Weights of a small transformer language model: biases.
Each number is 128 + 32 x the weight over its row's rms, rounded and kept within 0 to 255. Layers, rows and columns count from 0. The size above them is the row's rms in percent of the matrix's.

# layer 6 MLP down (transposed), 512x128, rms 0.044, rows 161-207, columns 64-95
size [ 98 115 119 103 103 104  94 110  92  94 110  86  86 115  97 110  96 100 114  93  94  91 101 104  86  95  89  90 102 110  97  94  91 105 105  86  89  97 116  95  86 101  86 109  93 104  94]
[[186 127 163 143 148 134 133 120 117 120 112  95 169 108 125 101  89 133 132 103 119 107 116 163  98  98 169 119 171 145 157  91]
 [ 93 145 112 122 127 109 193  40 132 132 192 171 238 135 146 117 113 122 117  84 114 146 146 139 116  69 154 164 166  83 114 126]
 [110 144 146 140 155 124 161  88 130 132 104 209 111 120 106 129 152 126 149 134 118 116 202 166 149 127 224  97  91 113 125 144]
 [191 134 109 130 158 133  67 103 160 103 117 146 100 108 144 148 109 185  71 169 178 149 108 114  83 155 126 146 134 112  56 131]
 [103 161 146 183 133 186 147 152 128 137 127 149 145 113 179  50 133 153 112 128  62 108 102 141 131 158 145 120 165 109  67 138]
 [175 170 143 104 144 166  99 112 142 130  80 143 134 121 149 159  93 163  95 144  43 119  76 191 139  33 118  98  68 136 165 108]
 [111 109 185  78  79  99 118 146 123 146 154 186 110 146 160 138 106 103 177 204 152 160  85  92 132 130 107 121 101  75 158 141]
 [153 138 119 111  74  93 110 136 180 103 121 101 170 126 148  93  81 143 163 156  98 109 168  79 140 127  77  91 143 155 131  76]
 [163 109 143 178 127 120 104  93  96 132  68  67 147 103 196 111 149 202  99 115 155 112 121 104  80 151 106 164 127 130 126 156]
 [122 113 101 154 132 130 157 105 159 111  67 138 121 120 124  94 110  79 114 134  97 116 162 118 195 140 132  67  96 210  80 177]
 [ 27 107 131  79 193 126 130 168 157 102 177 150  56 162 104 155 125 199 141  98 135 172 108 114 130 149 129 174  87  99 186 130]
 [105 145 122  96 119 163  82 130  73 141 150 168 106 141 124  81 129 155  87  81  91 129 132  93 136 101 140 129 104 171 110 152]
 [126 119 119 100 106 103 108 172 136  94 133 113  88 177 113 215 167  70  76 130 126  85 125 152 114 173 149 149 129 163 123 125]
 [123  84  90 144 139 138 145 128 104 118 120 148 104 130 105  87 105 149  92 190 144 146 126 116 154 107 178  79 141 122 124 172]
 [138 137  80 148  94 115 136 125 131 104 173  54 124 101 136 159 106 147 112 119  84 101 179 196 121  59 132 104 138 140 126 118]
 [121 131  91  80 137 164 164 127 142 102 116  70 136 166  77 186  87  88 123  54 144 157 134  79 115 186 128 118  98 134 124 111]
 [108 150 133 136 142 138 126 134 192 140 147 146  93  98  99 143 125 136 133 138 106 149  99 134 170 102 144 168 143 113 201  74]
 [ 46 166 123 132 102 104 105 115 112 133  90 183 144 122 158 141  83 133 232 178 114 147 111  96 152 100 168 144 157 106 121 141]
 [115 163 144 143 161 128 147 114 131 137 127 102 144  88  94 125 140 148 141  79 173 159 122 145 135 217 136 121  99 137 165 103]
 [144 160 107 169  90 125 163 151 131 119 132 150 109 133 170 115 168 132  58 132  78  89 164  66 161 145 204 103 152 156 188 101]
 [157 131 168 115 150 120 162 159 111 104 145 101 160 118 135 142 223 178  80 131 136 104 131 125  95 162 121 190 165 163 119  88]
 [ 90 120 108 131 140  92 140 120 180 158 165 105 104  83 122 158 145 127 132 100 122  90  99 117  89  80 108 102 149 168 135 146]
 [126  63 103 149 134 140  89 142 137 131 176 126  85 138 103 127 119  81 114 108 140 194  50  92  90 127 117 137 145 167 117  95]
 [ 80 130  93 124 117 137 123 129 150 122 113 108  50 117 196 132  79  86 102 160 139  73 167 150 138 145 141  91 129  85 151 212]
 [ 93 150 103 146 127 128  62 171 129 179 127 108 125  95 122  84 143 197 112 139 196 126 139 158 186 137 168 165  85  81 100 118]
 [186 122 144 102 103 125 167 108 140  80 157 216 116 124 167 112 147 100 156 108 150 153 103 118 129  94  51 148  95 138  46 131]
 [151 131 115 157 130 102  61 120  97 168  99 141 147 102 109  58 151 181  70  79 122 110 147  90 150 132 149 141 147 140  98 113]
 [121  90 207 138 126 181 140  96 124 149 148  94 137 146  68 129 128 169  97  89 144 101 185  83 140 118  41  91 169 102  91 166]
 [ 95 122 183 125 113 137 132  97 143 121 130 107 152 160 158 147 129 181 139 165 162 113 126 131 153 117 110  98 102 105 129  95]
 [ 85  67 125 134 132 147  95 148 167  91 179 154 135 119 116 178 148 173 172 114 164 127  98 108 115  93 117 106 146 136 123 163]
 [119 116 166 142 131 123 134 143 102 112 106 182  45 216  99 137 122 131 125 109 103 140 127 118 122  91 135 124 135 103  78 154]
 [133 124 109 162 122 108 118 127  95 148 163 101 187 156 136 202 164 141 123 121 107 120 166 206 166 100  83 117  81  70 154 123]
 [127 101 190 126 156 139  67 162 183 117 136 101 108 108 148 120 101 134 139 150 104 149  82 118 125 130 108 115 177 164 191 152]
 [176 124 142  93  93 121 144 100 136 125 161 134 114 123 135 124 115 130  84 160 209 158 118 104  88 101 146  97 178 145 122  94]
 [161  63 167 119 130 126 138 134  92 120 121 126  51 109 166 134 169 113 124 108  82 118 100 132 125 122  87  91  93 138 115  73]
 [126 114 145  96 126  94  60 148 139 128  91 130 133 100 131  95 179  61 202 133 108 115 131 127 103  77  82 127 119 144  96 123]
 [ 86  72 144 106 165 117 125 105 117  67 153 120  91 102 204  84 122 117 139 155 155 189 161 149  99 114 114 149 164 140  99 116]
 [ 89  92  88 133 115 176 126 113 198 120 133 172 123  43 140  64 129  65 146 158 139 133 176 172  95 104 110 116 137 115 136 119]
 [183 156 191 171 111 143 106 109  79  83  81 115 114 143 130 128 122  27 146  81  96 130 122 107 145 106 126 109 154 161  87  93]
 [ 79 147 136 143  67 121 105 106 107 133 141 164 176 164 153  98 162 112 184 153 106 111 152 179  59 109 113 163 140 135 135 111]
 [ 92 111 139  82  72  77 175 137 115 101  96  65 122 116 147  68 183  89 124 172 101 127 142 118 156 110 158 131 147 130 145  97]
 [142 126  80  98 142 102 115 150 109  87 120 182 117 154  99 170  89 137 108 106 198 123 128  66  66 165  87 126 101 102  93 121]
 [173 110 100 120 117  79 194 100 153  91 166 107 148 107 177 137 140 167  49 166 162 115 123 153 150 122 132 161  81 138  83 107]
 [119 176 162 122 108 138  91  86 102 146 176 131 122 144 148 110 157 102 121 123 113 186 181 153 131 113 119 162 192 193 138 142]
 [237 159  89 128 116 115 160 167 146  90 164 108 120  98 101 146 151 109 115 152 199 140 165 129  77 147 127 136 158 150 149 148]
 [118 157 124 137 117 172 141  95 127  96 144 107 124 113 154  92 120  82  46 137 125 102 102 152 189  67 171  88 173 118 139 137]
 [111  90 223 150 122 160 166 121 137 116 133 111 111 190  89 132 108  95  84  84 168 104 136 161 115 110 147 105 106 115 129 110]]
# layer 6 MLP up, 512x128, rms 0.168, rows 162-207, columns 64-95
size [107 106  99 102 106  98  99  94  98 101  92  99 107 102  98  98  91 107 100 101  99 105 105  93  92  93  94  93 104  95  99  98 107 102  90  87 100 105 101  90  96  91 113 101 101  93]
[[129 133 130 165 139 194 109  97 131 140  78 105 163 164 123 155 152 150 116 139 126 168 140 130 155 115  86 157 136 103 119 104]
 [140 145 167 178 127 105 153 111 142 129  73 115 128 130  86 138 129 181 137 148 172 156  75 148 113 130 138 102 188 115 148 136]
 [ 96 153 152 180  76 128 155  84 121 136 159  61 106 143 127 139 221  98 138 149 136 100 140 128 160  89 130 105 155 102 108 103]
 [117 114 146 164 158  99 126 198  96 143 150 126 143  93  86 127 166 146 111 101 148 159 136 160 119 132 157 160 169  89 130 109]
 [156 128 155 109  63  99 111 110 128  95  69 108 149 171 154  94 123 112 159 139 108  90  87 123  78 134 193 173 105 151 126  75]
 [ 88 167  90 111 131 123 104  87 135 118 130 170 119 121 147 130 102 111 176 115 155  99 117 151  96 104 150 139 132  69 110 107]
 [142 152 118 128 124  87 139 114 164 143 169 152 176 122  57  80 109 172 154 133 144 113 153 157 109  78 185 175 118 126  99 137]
 [ 82 131 171  72 162 107 120 163 110 200 157 146 163 114 161 152 118 140 115 145 125  98 115 126  96 113 120  89 158 163 134 104]
 [168 124 122 154 121 143 134 131  84 143  76 170 167 133 142 133 130  94  89 153 112 123 124 189 121 124 124 135 104 116 113 132]
 [ 92 120  72 142 144 130 145 121 140 196 128 129 104 148 112 130 186 138 106 158  90 146 140 182 169 128 131 112 101 137 128 125]
 [108 164 116  91 167 121 132  88  87 117 118 106 102  92 191 161 153 121 169 196  96  76 140 114 171 136 163  85 137 147 111 143]
 [114 176 180 176 148 127 183 132 122 146 134 150 167 137 159  68 116 136 145 143 189 201  81 190  77 127 130 148 104 111 110 120]
 [136 190 100 162 141 106 157 131 108  87 138 111  55 123 104 143 171 125 163 213 152 118 140  73 151 106 172 183 176 143 127 141]
 [118  85  92 116 120 175  76 122 149 115 164 121 139 102  85 111 160 194 177 116 134 143 161 117  81 110 147  50  96 123  93 109]
 [106 182 118  91  86 116 104 141 155 138 140 132 196 106 185 120 108 156 110 113 101 141 114  97  74 105  86 137 160 132 125 177]
 [121  80 131  84 106  66 114 133 150 153 162 109 195 143 105 166 104  70 123 126  99 164 120  74 143 112 173 172 136 138 144 161]
 [140 101 137 149 167 147 132 109 173 173 151 111 158 134 109 143 137  69 145 177 129 164 134 141 141 171 106  74  89  88 135 100]
 [150 116  98 145 141 105 124 143 166 123 160  67 130 136 106 149  97 131 141 101 157 125  92 103 130 181 102 169 137 133 129 131]
 [102 105 133 154 133 120 161 101  86 124 144 121 143 102 147 182 131 122 126 142  74 119 129 121 125 109 116 178 128  91 144 104]
 [142  56 135 136 149 103 113  81  99 109 116 153 138 151 192  98  75 131  93 109 105 133  52  79  97 117 116  82  94  91 163  92]
 [101 157 136 170 129 187 166 122 131 123 111 141  97 147 164 103  95 133  85 106 127 174 158 130 182 146 121 122  96 114 159 152]
 [144 154 145  72 104  95 111 113 121 167 106 178 142 113 174 115 119 139 129 145 151  98 153  86 193  82 119 115 138 130 132 160]
 [170  87  77 129 120 113 151 102  97 137  95 112 138  97 128 181 127 177 132 155 153 165 203 137  87 107  95 197 174  64 130 121]
 [188 137 171 105 116 129 158 142 195  92 119 159 118  86  85 188 120 142 125 104  88 112  87 146 133 167 149  72  77 130 115  64]
 [ 59 107  80 175 167 138  86 127  86 160  83  81 147 186 170 154 131  84 128  78 143  98 134 169 148 111 142  68 154 133 134 187]
 [150 122 108 114 135 137 144  99  81 138 152 125  91  95 203 110 187 121 148 177 158 158 149 135 118 141 107 144 133 147 177 124]
 [137 127 132 129 183 126 105  49 150 121 177 169 138 117 143 169 117 103 149 157 150 173 126 134 130 100 105 145  67 104 150 130]
 [108 113 184 107 105 121 157  91  83 158 117 153  93 145 153 143 122  87 169 131  80 183 149  88 126  75 113 130 146 131 148 101]
 [134 146 150 119  98 135 128 148  71 240 163 108 154  89 101 159  77 165 147 136 121 106 162  58 100  86 172 134  76 161  37 146]
 [144 149 167 132 111 164 121 103 121 133 113 121 175 125 125 141  90 164 106 142 153 161  87 154 144  97 125 186 135  60 113  56]
 [148 110 106 113 126  70 150  94 137 174 179 138 108 158 133  86  99 155  58  91 128 161 129 101 118 129 138 137  90  90 188 155]
 [ 73 154  70  78  75 101 144 101 132 165 132 147 139 108  92  97 149  64 157 134  99 137 203 135 165 148 146 138 108 141 130 134]
 [120 185 145 140 166  90 169  91 118 143 193 137 115  72 115 149 154 133  89 202 169 127 131  98 124 112 127 117 125 115 112 107]
 [113 133 134 190 166 132 122 116 109  86 168 191 157 132  48 158 183 193 117  60  88 122 117 107  91 106 157 142 114 104 160 122]
 [119 115 159 135 164 109 162 131 119  96 131  88 146 140  84 117  85 150 131  57 115 144 158  81 189 142  93  96 151 101 146 102]
 [104 132 145 140 127 154 126 115 103 169 137 115 109 156 174 126 132 113  87 115 144 134 113  73 119 104 133 107  95 164 109 120]
 [166 104 187 106 158 129 144 127  86 110 144  62 153 134 177 186 168 195 132 137 125 207  94 161 118 107 220 145 111 148 161 161]
 [149 123 170 178  77 158 178  99 112 104 137  83 133 123 123 109  85 127 152 126 138 166  99 110 162 137 120 136 108 123  97 126]
 [131  96 143 128 138 123 129 135 139 143  82  48  99 130 138 147  50 126 155 157 127 149  89 114  89  85 174 138  93 117 121 151]
 [145 167 130 149  99 139  87 110 158 114  72  41 134 200  84 167 152  76 148  86 110 127 149 165 136 125 150 122 154 125  83 131]
 [ 97 139 117 189 109 142 143 140 198 182 112 138 126 166 124 119 131 129 156  71  94 138 119 199 155 134 124 123 138 104 119 102]
 [133  96 100  98 143 167  63  82 126 124 122 129  96  97  67 151 182 204 136 135 138  85 133 105 117 134  94 123 115  85 124  87]
 [159 164  97 159  76  87 108 163 145 182 100 174  94 121 123  39 146 126 157 130 160 167 129 128 144 149  86 116 117 129 128  85]
 [138 110 155 143 113  93 153 121 169 121 138 107 174 111 168 110 104 126 160 109 127 103 141 139 141  87 154  71  44 173  84  90]
 [145  94 162 120 119 128 129  99 189 145 120 102 143 101 160 121  91 105 103 136 144 123 101 124 178 134 172 171 116 190 100  93]
 [138 177 173 136  95 110  85 163 137 122  73 157  49 150 121 143 196  68 114 168  65  93 119 105 164 122 140 137  85 133 135 177]]